python train.py --num_key_value_heads=3 --head_dim=128 --hidden_act="tanh_gelu" --norm="layernorm" --attn_scale=0.0884 --tie_word_embeddings=true --init="normal" --init_std_qkv=0.0144 --init_std_down=0.0034 --init_out_by_depth=true --beta1=0.95 --schedule="wsd" --decay_shape="linear"
Each number is 200 + 20 x the weight over its row's rms, rounded and kept within 0 to 999. Layers, rows and columns count from 0. The size before them is the row's rms in percent of the matrix's.

# down: layer 5 MLP down (transposed), 1536x384, rms 0.188, rows 876-902, columns 0-127
# up: layer 5 MLP up, 1536x384, rms 0.182, rows 877-903, columns 0-127
down876,107,174,219,190,176,252,183,186,196,212,242,162,189,197,210,149,172,208,166,200,242,216,220,217,226,163,179,220,220,207,213,186,215,206,217,210,193,192,224,206,175,216,226,213,173,187,191,200,232,205,185,179,174,223,212,215,169,215,183,230,242,177,218,215,231,201,195,217,180,194,187,177,192,212,213,244,202,206,223,208,180,219,204,196,170,196,207,208,203,172,188,206,208,240,208,166,140,204,208,209,199,215,174,218,209,237,220,207,214,205,198,180,171,147,143,217,195,212,199,158,188,221,200,196,211,170,170,207,171
up877,106,208,183,226,213,194,210,210,169,203,187,200,207,194,227,189,193,200,190,210,187,172,212,214,194,224,228,218,176,197,209,241,199,195,201,222,200,205,200,230,186,219,211,224,149,178,212,222,199,241,201,194,197,230,148,198,216,208,142,185,180,244,200,186,189,198,170,209,184,198,224,209,210,169,211,212,220,198,186,211,195,204,209,191,205,225,192,227,205,186,229,161,227,177,236,205,217,205,215,210,219,185,162,207,218,188,197,179,178,220,197,158,205,200,182,213,205,242,169,202,195,206,207,257,220,213,188,210,182
down877,104,191,219,189,213,184,231,187,234,147,213,179,192,199,189,152,231,185,192,225,199,207,229,185,206,198,227,205,192,200,217,207,194,203,164,210,190,214,168,237,234,168,210,231,199,203,201,195,225,168,211,211,246,243,179,224,220,212,216,201,207,217,191,201,206,181,216,241,203,196,233,221,205,176,206,179,155,188,203,172,174,202,220,190,192,228,233,203,177,181,182,206,225,186,196,234,212,208,205,185,213,196,213,187,204,200,218,186,190,231,189,197,181,232,208,146,188,212,164,160,194,202,187,188,221,179,191,201,181
up878,099,208,205,207,147,169,209,217,224,202,218,221,196,226,186,190,225,199,209,194,181,176,230,211,219,250,207,208,194,201,237,202,208,210,194,214,201,187,176,199,193,157,186,187,192,186,201,206,233,232,236,185,197,207,142,202,204,201,217,174,189,232,215,210,207,183,184,214,181,212,168,209,182,203,196,200,190,217,218,238,234,201,224,186,193,192,176,196,199,222,193,208,192,203,169,215,182,178,188,203,226,217,253,205,198,190,223,194,186,231,216,213,203,225,174,165,213,221,206,189,216,222,199,184,195,192,182,196,202
down878,094,213,169,211,220,175,198,193,189,177,201,120,217,178,202,199,206,185,203,207,178,168,177,208,213,202,222,205,235,239,189,223,177,209,184,221,188,197,192,210,215,211,178,172,209,208,150,218,214,186,174,179,202,157,224,213,174,188,267,211,202,190,184,180,181,217,164,172,205,212,219,221,196,176,189,195,185,187,177,192,222,209,221,206,194,193,225,212,178,215,200,189,191,224,208,185,218,198,172,207,217,173,207,214,208,215,188,204,209,202,222,198,180,180,174,210,215,177,203,181,227,182,174,174,204,246,225,183,216
up879,104,193,227,162,210,179,193,159,219,228,210,196,208,198,166,152,223,192,231,226,176,200,202,194,193,180,185,179,209,172,229,195,223,179,190,174,230,204,196,229,155,246,178,199,201,188,219,201,254,199,189,219,221,225,186,212,198,223,180,231,180,209,183,217,216,201,191,224,185,190,201,207,209,190,219,179,223,203,224,182,207,189,218,192,160,177,187,200,232,202,184,220,170,227,181,223,192,202,188,197,178,192,198,213,205,170,196,194,188,190,184,192,213,172,153,159,242,203,223,214,181,204,192,199,168,221,202,195,141
down879,117,226,213,149,202,184,184,167,153,228,195,168,217,186,179,216,236,200,195,197,156,192,212,203,221,189,244,201,180,208,220,207,211,205,217,157,198,178,187,185,182,210,177,207,246,201,190,198,209,185,199,216,188,193,189,180,167,228,201,164,192,211,192,167,189,186,205,231,210,182,202,220,211,204,209,212,242,189,197,192,191,211,184,191,183,215,212,237,215,209,194,205,206,181,186,174,194,195,223,176,174,198,227,193,198,232,200,175,190,216,187,172,175,143,194,164,202,206,233,193,206,174,157,176,189,176,195,198,189
up880,092,187,187,209,165,194,208,215,193,221,179,230,231,204,207,192,217,197,196,198,220,196,190,187,209,248,217,164,221,172,170,208,199,191,190,185,183,209,195,195,191,224,200,236,208,214,176,204,217,228,169,164,177,188,173,191,164,183,200,188,195,224,197,215,196,229,232,205,193,181,208,200,193,218,162,220,227,181,227,187,205,200,174,208,181,182,184,230,205,187,213,202,210,188,189,195,188,201,203,191,202,214,188,209,225,195,201,213,210,239,217,207,247,215,208,169,220,195,155,216,222,174,175,185,209,207,170,184,206
down880,091,191,198,171,211,182,205,194,209,213,193,167,210,200,215,204,201,212,229,196,219,227,188,160,152,194,211,220,218,166,194,188,193,182,186,208,192,222,201,237,206,209,168,225,215,198,206,191,199,189,210,172,182,187,215,251,177,168,212,210,191,181,201,216,173,224,209,231,202,196,216,179,211,190,180,224,168,200,185,203,207,192,171,202,208,227,232,183,213,188,160,224,199,177,243,168,183,196,196,216,202,191,198,197,211,209,190,214,176,202,195,153,216,208,199,214,184,175,201,196,207,206,215,177,205,175,200,168,212
up881,092,196,200,184,212,188,200,213,183,164,203,235,196,208,206,206,212,181,208,199,181,216,179,184,172,191,234,187,241,207,200,201,198,185,192,190,187,206,201,218,172,236,194,205,181,198,171,200,230,186,201,205,245,206,194,231,214,223,225,203,195,220,191,234,197,178,194,212,205,186,141,144,200,167,208,199,181,181,192,168,234,250,193,186,218,190,191,176,219,212,215,224,194,188,194,221,188,180,228,220,143,174,203,205,233,168,198,182,224,177,213,178,234,222,198,179,196,201,182,236,195,196,208,204,195,227,215,171,216
down881,091,215,210,222,211,147,204,213,201,215,234,223,227,223,194,235,173,170,196,204,204,204,176,187,265,178,216,175,216,195,199,200,198,213,174,197,192,215,193,217,180,219,202,218,209,220,182,225,211,188,187,216,177,181,211,194,182,202,202,144,216,177,195,206,225,230,220,197,230,207,234,186,192,193,190,205,190,219,206,164,178,214,224,241,193,215,197,189,170,214,212,182,225,154,195,198,201,172,161,200,203,215,179,228,214,214,210,183,179,217,208,197,206,209,213,208,205,197,212,156,204,183,153,194,210,215,210,195,256
up882,088,193,164,213,209,224,175,197,219,200,199,177,202,210,233,187,211,156,195,206,219,199,199,190,196,196,183,246,200,207,200,216,220,191,201,202,174,188,174,223,185,217,167,193,215,211,201,246,201,200,198,218,185,214,155,236,206,209,195,213,193,208,185,216,187,221,240,191,197,219,204,191,208,211,198,192,217,202,200,178,202,190,211,169,192,200,216,244,178,246,186,216,197,222,189,231,213,196,212,178,220,221,245,188,187,210,177,173,219,200,178,186,208,210,192,179,181,177,185,198,217,179,169,178,199,170,231,230,197
down882,095,201,207,198,201,193,176,205,201,204,183,168,209,209,188,192,216,162,167,214,197,181,173,216,187,185,227,189,203,177,228,217,166,208,195,199,189,170,199,209,189,191,206,197,188,187,192,200,176,209,225,209,210,174,213,197,222,194,182,197,190,175,187,223,148,176,184,186,194,246,219,225,252,208,220,153,178,218,201,209,155,171,231,210,203,230,184,200,175,199,189,199,203,181,210,218,191,198,175,210,189,192,231,197,209,189,240,219,195,170,202,192,182,229,188,226,261,203,192,204,211,192,193,220,194,179,213,235,196
up883,100,205,168,194,168,224,172,184,233,184,194,221,209,179,204,188,202,211,215,209,170,187,231,205,189,201,204,194,193,172,222,210,233,191,220,206,198,220,179,229,210,203,226,233,188,193,215,239,211,210,228,197,203,208,188,213,217,224,201,227,196,195,199,232,208,184,198,223,181,183,196,192,221,170,203,152,211,200,195,224,216,231,194,186,186,214,196,205,202,173,210,201,222,144,227,196,182,186,206,197,209,196,208,217,187,219,212,201,176,183,204,200,216,211,204,203,184,227,188,217,175,196,202,216,172,203,202,192,215
down883,098,226,230,201,195,217,237,196,199,151,175,150,239,201,185,207,212,209,194,221,209,209,206,235,187,216,172,195,232,204,241,188,188,207,220,198,195,182,177,185,193,216,197,216,182,193,234,192,209,189,179,174,229,163,175,190,204,213,210,204,212,271,196,169,166,220,173,211,213,200,203,176,223,166,188,200,191,203,193,208,191,195,217,216,175,195,223,193,166,219,225,210,197,198,222,199,221,186,163,192,171,240,148,183,177,209,208,212,176,186,243,205,197,217,201,168,206,209,182,197,201,196,216,202,213,174,201,213,198
up884,099,186,169,199,219,193,218,190,162,190,204,198,172,198,193,218,232,191,178,208,193,166,199,181,224,240,199,226,214,214,158,213,217,185,216,208,164,205,164,214,181,207,200,194,157,219,241,224,189,210,206,214,198,230,240,182,196,210,207,213,215,221,190,210,177,195,187,186,189,191,205,198,160,185,194,236,219,237,201,237,172,222,194,207,162,179,182,213,167,187,228,240,191,205,192,171,188,167,236,184,214,229,199,189,213,178,198,240,225,179,164,188,217,190,164,217,218,217,190,190,218,201,208,225,218,213,227,179,207
down884,102,205,202,189,171,194,198,207,190,212,212,222,202,189,217,193,185,197,211,236,192,200,223,197,162,178,202,181,170,230,185,199,149,184,196,186,221,167,203,191,198,191,194,203,205,200,178,200,224,218,185,238,160,195,227,214,170,158,217,154,186,189,212,183,205,241,193,186,237,209,245,157,199,196,196,191,174,189,175,203,199,193,175,197,222,168,252,241,199,239,194,180,207,210,167,176,184,218,174,185,184,190,210,204,210,223,199,197,209,194,221,178,176,230,201,202,234,206,186,207,231,178,203,220,203,206,207,166,209
up885,099,192,196,216,241,164,232,170,202,186,221,234,197,197,192,176,202,202,182,177,181,193,207,192,184,190,221,196,154,237,222,215,197,202,190,190,215,190,212,156,206,217,209,190,179,205,241,205,219,201,199,208,184,225,181,239,204,204,221,210,190,218,211,229,202,212,181,168,220,209,209,212,227,215,215,171,248,221,173,221,200,199,174,196,231,176,224,212,182,198,213,146,223,229,206,191,214,203,168,186,186,195,176,191,211,184,178,178,210,181,214,221,200,194,192,197,179,205,219,186,216,238,191,208,184,183,224,185,214
down885,094,198,178,200,215,153,241,208,192,220,204,169,203,180,237,163,174,176,189,216,175,187,222,227,213,237,191,236,228,229,189,208,220,225,196,233,227,203,193,204,218,192,203,206,222,155,217,168,233,179,210,224,193,205,190,218,200,208,216,189,222,180,176,174,218,218,192,160,204,186,190,210,202,182,184,217,231,189,202,189,201,181,192,204,138,194,169,195,222,156,202,214,219,201,162,215,168,161,189,196,205,187,207,191,187,197,219,196,210,177,200,198,200,158,209,203,202,190,180,176,184,215,229,234,174,204,215,195,198
up886,102,222,180,205,180,223,178,219,213,162,193,244,174,202,211,197,201,207,194,202,212,198,160,179,239,192,188,180,197,171,218,210,194,209,208,176,202,239,185,200,219,225,220,225,206,217,184,203,194,191,183,190,204,194,206,187,179,228,195,221,216,202,226,205,215,199,215,156,213,181,208,233,227,218,187,209,186,221,208,208,184,186,172,190,194,212,198,220,180,204,186,230,208,168,206,193,194,173,200,235,220,173,185,176,221,152,179,191,209,191,249,187,193,166,209,166,189,239,206,239,188,207,255,219,225,191,177,208,235
down886,101,187,192,210,193,177,214,213,203,222,219,138,208,203,241,228,214,187,197,211,186,224,170,213,180,211,182,240,208,197,187,193,221,229,200,167,216,189,192,209,225,193,164,212,194,207,223,168,210,208,217,182,189,190,207,192,223,170,224,206,196,189,205,174,204,213,166,253,170,208,194,161,207,179,198,189,209,190,197,198,179,169,216,190,187,164,184,235,231,210,210,174,198,223,227,186,165,187,181,170,195,226,173,206,187,196,202,190,188,217,222,179,192,198,193,150,183,200,193,177,210,193,167,198,199,210,220,229,174
up887,100,173,218,207,211,180,187,205,185,220,169,217,191,198,197,204,205,186,186,189,201,212,204,207,211,196,181,196,206,215,186,211,182,171,218,189,189,205,190,194,148,169,210,171,178,208,204,176,220,193,216,190,213,217,217,174,175,207,202,177,194,201,223,186,208,179,226,179,167,226,206,205,195,208,193,207,165,223,181,177,219,204,178,214,240,199,184,221,207,205,200,158,193,209,245,196,195,209,228,195,197,177,198,192,206,187,216,183,182,242,206,195,186,173,203,196,202,178,169,193,211,222,196,166,156,219,170,216,181
down887,094,168,247,214,157,204,223,265,209,223,218,175,196,206,174,215,201,147,212,221,190,211,203,185,198,215,197,223,223,184,186,205,206,206,241,181,196,157,196,229,206,208,211,229,214,206,165,159,201,194,219,200,213,216,204,190,222,203,211,166,240,166,199,194,174,208,216,207,185,158,196,210,170,210,202,193,176,220,213,186,216,154,217,234,204,202,216,211,207,209,205,192,168,225,183,219,199,235,238,192,174,202,201,192,217,194,215,197,197,203,228,205,182,193,223,198,191,210,216,201,218,175,185,178,194,207,203,183,206
up888,107,178,226,206,212,195,215,219,221,217,182,223,210,199,181,187,180,228,173,196,221,199,209,227,201,170,187,223,187,229,154,221,226,228,204,228,208,219,169,210,196,188,207,218,216,206,172,220,172,228,172,200,181,206,201,191,199,172,206,191,204,216,221,173,206,198,230,188,191,196,212,222,217,194,200,195,184,175,191,213,200,183,181,161,220,174,236,208,219,199,188,220,213,210,203,208,196,194,240,210,179,211,218,193,186,206,209,206,201,219,183,176,166,187,204,188,214,212,181,165,238,200,220,213,204,202,215,190,242
down888,119,224,206,199,226,204,199,179,191,197,213,151,163,193,224,193,199,216,180,185,220,194,181,208,202,185,198,183,184,204,204,237,179,239,196,192,217,212,232,228,177,176,221,224,192,225,177,208,192,187,173,221,215,218,184,214,196,190,194,193,229,188,172,178,217,209,191,181,196,192,190,210,221,212,185,207,183,206,210,210,227,205,208,211,224,228,243,183,202,195,198,187,185,166,209,180,202,189,207,192,210,217,192,242,213,226,198,189,188,220,185,218,180,209,227,204,192,199,211,192,165,199,182,177,191,207,201,209,225
up889,099,208,185,188,217,186,202,213,186,205,191,196,197,221,183,204,184,161,180,210,245,191,232,191,157,224,197,227,194,202,217,207,215,220,207,205,214,177,183,209,187,240,217,164,164,164,209,230,190,193,181,156,205,243,187,209,184,174,179,197,200,222,191,239,184,212,200,148,208,200,174,231,210,218,188,171,233,200,200,211,203,214,185,195,188,187,228,181,185,186,238,200,207,194,193,187,198,202,225,195,200,228,220,205,194,198,235,181,191,209,202,176,233,207,178,198,189,180,190,186,192,220,196,210,199,221,233,197,198
down889,102,191,218,219,183,225,176,219,222,196,197,166,213,167,176,230,203,175,236,188,183,217,162,164,236,185,202,188,210,199,240,224,194,212,200,205,188,208,187,203,220,185,220,207,214,180,192,172,203,221,211,206,226,186,180,176,199,244,204,199,203,196,195,200,213,217,189,201,197,203,196,191,198,150,231,209,197,229,157,200,221,197,172,217,173,195,201,224,178,216,163,215,209,245,211,180,194,158,183,237,213,200,223,203,204,207,214,203,222,173,196,215,216,195,229,193,217,165,204,215,199,205,222,178,201,167,210,189,211
up890,100,199,188,199,186,208,213,205,191,223,207,184,198,230,228,182,227,234,190,165,216,207,197,212,198,166,229,184,232,184,198,196,154,181,160,166,225,199,183,164,198,211,204,161,169,191,184,202,217,180,203,192,187,187,222,213,199,208,187,233,165,191,191,190,182,173,179,212,178,208,177,199,228,212,195,195,222,231,186,194,181,209,227,182,195,162,217,191,221,188,217,189,184,191,211,207,218,209,226,216,214,180,206,196,219,186,181,224,171,191,196,212,207,187,208,186,189,183,176,213,195,249,187,225,216,194,209,192,183
down890,097,204,221,202,205,202,181,199,215,234,211,146,206,186,232,220,206,226,233,212,178,219,215,196,175,171,208,219,201,185,234,221,164,176,213,206,198,198,233,203,199,206,214,172,151,209,230,218,230,152,196,166,243,212,183,214,201,207,207,200,194,212,163,181,206,223,196,172,225,179,196,203,172,199,188,151,211,229,229,180,238,195,176,209,189,200,258,212,214,181,154,211,184,212,218,205,198,201,172,179,170,199,181,221,166,222,226,245,222,191,216,178,184,233,223,207,221,186,185,197,188,233,218,174,231,193,170,190,201
up891,101,221,198,217,242,186,160,188,243,171,196,223,205,213,194,165,173,197,222,199,192,191,205,238,182,191,199,199,171,206,182,201,214,201,205,229,232,186,200,220,218,207,188,199,177,201,256,192,197,179,203,165,209,155,153,170,212,178,184,188,198,220,197,203,199,190,186,206,192,170,190,187,200,194,215,169,197,197,178,196,190,194,222,221,199,222,214,225,215,225,175,185,202,168,177,238,192,210,193,203,241,182,192,192,174,207,177,191,216,223,167,169,211,192,209,153,212,224,174,183,177,168,219,216,231,196,221,189,185
down891,100,196,176,224,181,203,187,184,212,203,224,197,229,185,224,196,204,182,183,173,217,167,190,188,146,197,185,204,218,231,201,197,200,195,211,227,221,183,184,191,245,187,191,197,213,178,243,209,211,251,210,187,215,211,228,198,187,225,179,219,218,167,196,216,164,220,198,231,200,218,189,190,199,207,180,197,213,167,181,215,196,191,176,172,190,207,187,209,196,183,250,161,194,181,218,195,220,176,220,200,219,215,202,248,221,202,198,200,196,213,191,192,199,217,213,195,202,192,227,199,233,194,191,166,177,199,201,199,178
up892,106,215,191,213,213,199,177,198,190,176,224,235,188,201,164,201,203,216,186,213,192,211,241,208,207,168,203,196,225,205,188,182,209,206,185,221,217,180,205,198,215,163,179,208,209,172,183,192,197,192,216,201,211,189,150,185,249,181,195,213,191,203,229,204,190,227,168,214,163,211,184,238,217,233,202,161,210,219,197,187,182,175,231,167,202,220,205,164,186,182,200,218,174,186,207,192,210,177,189,163,214,182,195,216,217,237,199,206,222,210,205,211,204,226,212,206,224,193,211,266,213,210,241,213,187,238,204,209,202
down892,107,228,175,198,221,198,217,214,194,217,210,160,194,200,202,211,221,177,222,177,201,205,206,185,195,225,174,211,207,203,211,208,207,215,166,218,196,192,228,198,183,212,232,186,170,201,196,220,143,203,216,182,197,178,196,160,233,209,206,201,235,244,209,214,204,199,164,178,206,217,209,223,200,190,226,197,202,246,174,194,231,177,241,214,217,241,197,176,185,200,206,201,186,212,179,212,183,184,208,184,200,205,188,189,204,203,211,210,214,180,170,208,195,214,217,173,188,218,185,178,206,225,183,172,171,197,173,176,172
up893,094,184,179,195,198,166,208,230,204,166,185,209,227,214,204,194,190,209,196,207,211,135,179,171,232,200,194,206,195,220,158,200,219,182,185,197,215,186,234,164,226,182,201,188,183,238,189,190,167,211,180,209,215,184,235,214,200,243,185,197,170,189,199,209,176,203,185,225,212,210,187,184,227,217,193,201,225,191,203,176,215,178,235,195,203,194,213,181,203,201,177,202,214,214,204,151,196,178,181,182,170,199,174,191,194,205,180,186,192,215,227,200,224,183,184,237,246,201,122,200,204,226,208,213,177,212,192,209,209
down893,103,244,208,207,186,192,214,213,187,186,178,214,174,201,205,192,198,206,154,198,224,202,205,183,197,206,224,203,202,197,167,183,173,191,219,192,211,200,216,195,167,206,181,181,203,210,215,213,172,202,183,189,187,187,194,225,213,195,209,175,200,214,185,223,176,222,211,206,189,194,192,227,225,197,231,194,191,211,209,216,205,193,190,205,198,209,199,208,203,175,175,210,212,218,206,220,197,207,231,213,213,181,216,191,161,218,190,199,188,192,181,186,180,187,163,210,234,217,201,227,196,204,199,212,176,193,184,244,232
up894,094,197,178,237,226,176,217,167,220,205,199,199,181,184,183,208,213,205,199,223,213,207,159,191,192,189,203,206,170,197,181,195,201,205,191,181,195,166,223,202,183,181,215,213,227,179,177,192,213,190,208,177,185,225,202,180,191,218,158,202,199,226,200,178,188,224,213,170,217,198,219,225,197,174,216,184,204,231,193,179,187,204,200,208,193,212,194,183,214,193,221,202,202,223,181,220,239,138,193,161,157,201,210,189,211,211,197,219,191,183,170,175,205,194,232,224,228,186,171,211,206,179,228,205,189,131,194,215,211
down894,095,187,213,209,172,196,196,193,191,234,210,208,185,198,217,202,179,230,242,213,213,190,195,248,209,190,185,223,200,212,199,180,204,198,153,192,208,201,223,216,196,201,185,216,207,215,209,224,217,190,188,187,231,215,204,199,225,206,175,207,189,209,154,192,208,179,196,195,181,187,184,212,191,191,181,171,168,201,202,174,209,192,207,210,212,162,220,179,174,198,180,235,191,222,203,196,220,213,202,209,168,198,183,209,193,237,196,183,197,227,238,201,218,211,217,173,190,202,212,245,167,155,192,182,223,235,179,210,209
up895,096,193,182,204,173,193,188,190,204,159,189,188,222,197,188,162,200,219,217,190,162,180,196,197,163,225,199,267,197,195,178,175,219,192,208,215,210,159,203,207,210,188,190,206,194,200,199,203,180,229,195,214,225,192,194,210,210,221,215,193,209,197,193,188,202,216,201,227,218,190,203,192,199,199,204,172,169,205,171,203,222,182,184,181,220,216,224,217,236,157,207,195,205,207,231,163,214,204,225,221,210,169,232,170,234,159,221,202,206,186,228,224,145,190,208,195,196,231,191,197,231,171,185,164,180,192,176,216,187
down895,094,214,215,183,193,207,197,195,212,188,212,191,207,212,200,209,213,206,246,200,194,204,169,208,207,184,188,178,214,229,174,188,216,203,250,210,191,216,187,152,207,228,200,217,179,244,191,199,186,185,185,202,166,187,200,217,196,209,216,183,169,197,163,178,175,201,186,188,201,196,217,268,209,193,182,219,241,214,129,192,169,209,203,216,243,215,210,219,219,190,198,236,212,209,214,208,221,239,190,188,211,205,182,190,188,168,187,197,202,190,223,191,225,197,165,188,212,210,231,227,229,186,235,192,201,216,226,200,193
up896,101,215,174,191,194,151,210,204,183,186,231,249,195,200,184,183,216,202,186,202,197,189,192,190,198,228,240,162,202,181,202,184,211,189,196,215,222,214,180,179,215,227,210,204,168,206,242,192,220,171,197,173,204,183,181,163,182,203,194,157,215,202,181,201,178,176,190,185,153,170,160,176,226,211,186,172,182,222,191,201,221,227,186,170,174,186,199,169,178,197,193,186,199,181,176,209,200,197,184,178,177,177,203,189,187,182,232,187,208,191,207,207,171,225,217,209,200,209,194,231,233,203,228,200,205,198,177,185,175
down896,100,180,186,218,219,190,173,214,189,176,219,165,197,195,199,217,223,204,207,163,190,199,199,219,220,221,209,204,187,224,171,217,174,184,240,198,210,213,229,219,213,186,193,215,182,201,184,199,176,210,184,182,224,197,226,191,220,237,174,210,254,206,213,177,245,201,173,171,208,207,224,230,236,188,187,185,180,208,159,163,208,207,229,204,164,167,188,215,186,200,189,239,198,203,204,223,174,176,216,229,217,179,203,204,207,198,210,208,192,177,222,205,213,194,200,185,181,211,137,224,153,201,203,222,178,221,201,208,213
up897,092,200,216,201,167,185,198,212,177,214,196,243,192,204,220,145,180,187,188,191,221,208,191,228,220,183,181,235,190,207,206,199,229,212,208,204,190,170,179,191,179,212,189,191,194,210,168,225,234,148,228,216,219,220,222,188,206,180,242,177,184,222,219,184,187,210,221,224,224,174,207,184,206,221,194,204,203,223,182,211,201,211,214,184,189,184,181,163,184,220,186,198,214,179,193,203,219,191,188,196,216,161,200,206,224,207,201,183,196,223,177,200,204,178,193,181,203,192,205,195,208,190,167,187,193,243,221,235,175
down897,078,194,203,208,197,227,197,238,198,207,191,185,229,207,204,238,217,176,208,237,197,197,221,195,170,197,239,221,210,185,172,192,146,212,230,184,204,185,201,185,195,158,180,223,193,194,210,192,203,226,226,189,179,203,203,213,206,193,187,198,218,165,205,220,219,202,224,174,220,222,196,187,194,180,219,179,179,156,174,195,223,205,188,197,175,185,228,226,226,204,205,180,206,213,181,188,231,197,195,215,236,223,220,199,197,220,202,197,196,192,219,220,199,211,207,214,212,211,159,174,191,209,232,193,181,213,189,173,203
up898,106,173,218,186,224,182,169,242,174,203,163,172,163,220,180,215,217,194,195,197,224,188,207,176,194,199,220,173,220,247,181,212,163,212,211,185,231,204,177,222,216,224,207,169,192,208,204,226,195,202,140,180,172,217,182,209,197,155,196,225,213,191,194,163,182,213,234,191,176,183,230,204,213,217,212,209,223,222,210,167,201,192,151,223,225,210,212,182,180,224,216,212,175,218,186,189,206,198,217,201,194,202,177,179,178,219,239,208,225,236,203,197,226,206,201,220,199,191,233,207,177,208,201,183,214,232,206,184,181
down898,102,217,204,206,179,160,174,226,161,187,150,175,196,164,199,199,199,214,193,201,185,197,222,202,232,187,227,170,198,185,179,191,188,176,200,203,210,171,191,199,233,223,198,181,177,189,219,218,185,232,186,207,182,185,200,229,211,224,221,206,224,194,163,214,227,204,211,219,191,208,215,206,206,213,246,212,214,209,221,196,235,187,197,201,226,218,220,188,192,205,229,171,193,191,193,180,174,195,209,142,217,174,153,219,169,207,193,169,184,200,204,192,233,230,180,216,239,201,207,219,202,193,222,220,190,162,207,169,198
up899,087,209,209,214,184,211,198,227,193,230,184,233,185,207,218,172,184,211,181,191,232,196,182,199,192,195,201,224,207,246,211,186,263,191,170,250,220,228,213,221,169,208,197,191,182,205,207,226,165,180,199,220,177,199,204,221,216,164,188,236,203,233,196,224,188,212,237,196,202,215,209,193,229,200,216,201,230,207,218,208,214,182,216,205,199,209,193,163,215,176,171,200,200,178,179,218,213,183,197,219,211,186,178,216,234,229,171,193,175,195,177,201,203,207,159,191,178,191,197,165,202,203,189,180,247,177,202,192,205
down899,077,187,226,205,192,188,230,186,205,178,232,231,224,213,183,216,206,236,238,217,240,236,213,183,202,205,201,216,207,179,204,201,161,215,234,217,214,177,192,196,231,209,240,210,223,217,208,189,244,199,201,217,217,190,181,203,180,188,229,193,195,187,214,217,208,216,213,221,212,210,184,212,169,197,172,201,200,196,203,206,215,214,152,201,179,182,211,215,184,229,205,194,203,196,211,218,191,220,181,214,203,211,226,176,188,196,222,193,206,199,220,199,193,205,199,186,219,193,200,224,214,194,189,217,197,247,189,206,207
up900,101,205,241,200,225,220,185,189,188,203,211,183,225,186,201,203,187,201,213,219,172,199,165,200,219,205,219,186,181,184,205,156,185,238,180,191,240,218,193,196,174,214,180,206,196,201,170,242,236,218,192,207,218,223,194,189,235,168,173,188,212,199,195,177,188,218,178,173,179,211,204,203,204,196,195,195,201,217,195,209,250,149,190,186,223,212,193,200,168,204,187,200,262,162,201,194,194,215,177,199,208,197,189,211,204,190,190,183,222,168,201,192,230,238,205,190,217,190,181,175,195,219,183,177,223,186,208,206,172
down900,100,178,235,217,175,226,202,188,183,165,214,241,171,198,199,228,164,202,214,243,197,198,189,174,218,193,174,183,201,193,172,174,162,199,194,178,214,202,221,226,182,239,239,182,200,185,217,218,238,214,194,206,196,191,191,176,200,139,205,177,198,221,208,184,240,201,209,151,225,169,187,222,195,199,152,229,208,211,168,163,194,177,194,164,188,184,192,215,231,204,200,206,229,236,221,192,198,214,146,196,199,234,199,212,182,202,174,197,179,183,213,241,182,193,211,196,238,217,194,202,223,211,199,197,203,153,203,201,179
up901,089,244,206,187,218,179,195,209,192,192,182,225,187,196,230,207,197,215,173,212,189,193,172,192,233,208,186,234,166,173,197,205,183,191,202,223,174,226,189,175,184,146,230,242,159,200,222,233,226,181,167,205,211,196,191,220,202,176,183,249,213,212,208,207,185,194,180,210,199,210,191,177,219,253,164,207,155,184,198,209,201,212,214,180,161,211,221,227,199,209,192,214,165,194,199,235,215,192,216,191,223,213,260,200,162,187,204,217,207,224,189,197,207,182,169,190,188,170,201,209,194,178,184,191,235,222,237,251,233
down901,088,223,220,199,213,251,191,192,211,200,215,198,201,209,213,216,210,167,210,220,209,199,208,191,191,186,189,212,188,198,200,208,172,188,234,215,200,184,203,207,174,189,186,202,215,192,175,192,203,230,188,235,208,225,177,191,198,231,194,214,198,166,213,223,206,214,191,162,197,215,212,206,194,195,228,204,195,208,205,170,221,201,193,178,228,201,211,222,212,197,219,170,169,211,230,199,220,188,220,185,197,169,201,231,205,195,213,230,150,198,192,210,189,175,192,195,215,181,173,183,152,195,207,226,205,221,204,197,173
up902,099,192,213,186,180,230,205,156,199,192,214,214,210,197,183,223,158,241,189,189,192,226,209,224,212,153,206,211,199,214,203,154,242,205,261,178,214,191,211,228,162,189,219,207,199,217,190,175,199,177,229,211,219,208,162,164,215,176,208,219,165,229,200,182,221,210,199,186,186,183,220,180,176,217,211,231,222,213,188,177,162,198,213,227,213,208,191,175,229,243,184,210,196,220,200,174,206,222,193,217,168,238,233,213,199,181,187,180,210,200,207,179,182,232,192,150,234,209,191,227,208,213,206,206,184,194,217,216,215
down902,100,224,200,178,184,193,196,201,189,198,227,168,224,179,196,206,165,199,203,170,170,196,202,213,214,157,191,207,231,225,194,194,185,183,208,221,227,195,225,208,225,212,167,189,226,177,209,215,216,207,183,235,183,196,223,205,182,223,175,211,229,194,199,162,205,196,203,173,269,144,201,215,167,209,210,191,227,181,215,200,222,200,228,188,179,186,171,191,224,208,208,177,190,200,175,164,183,196,217,227,202,184,218,156,165,196,215,193,213,224,239,203,221,206,197,174,178,188,191,193,162,193,190,198,207,183,222,198,166
up903,122,195,198,193,210,198,195,161,217,182,214,245,206,194,212,216,175,190,196,195,236,179,223,196,235,211,183,189,181,190,206,212,190,162,194,182,210,185,189,162,206,199,229,221,210,239,234,197,199,243,164,178,179,184,223,180,186,202,201,212,197,219,179,193,223,181,177,186,191,235,163,195,203,200,170,229,187,229,170,167,171,239,219,186,218,230,208,200,218,191,204,205,185,191,234,176,207,187,189,200,192,186,203,174,181,226,202,210,194,177,211,198,223,202,172,196,186,194,212,227,182,198,191,256,195,190,208,207,175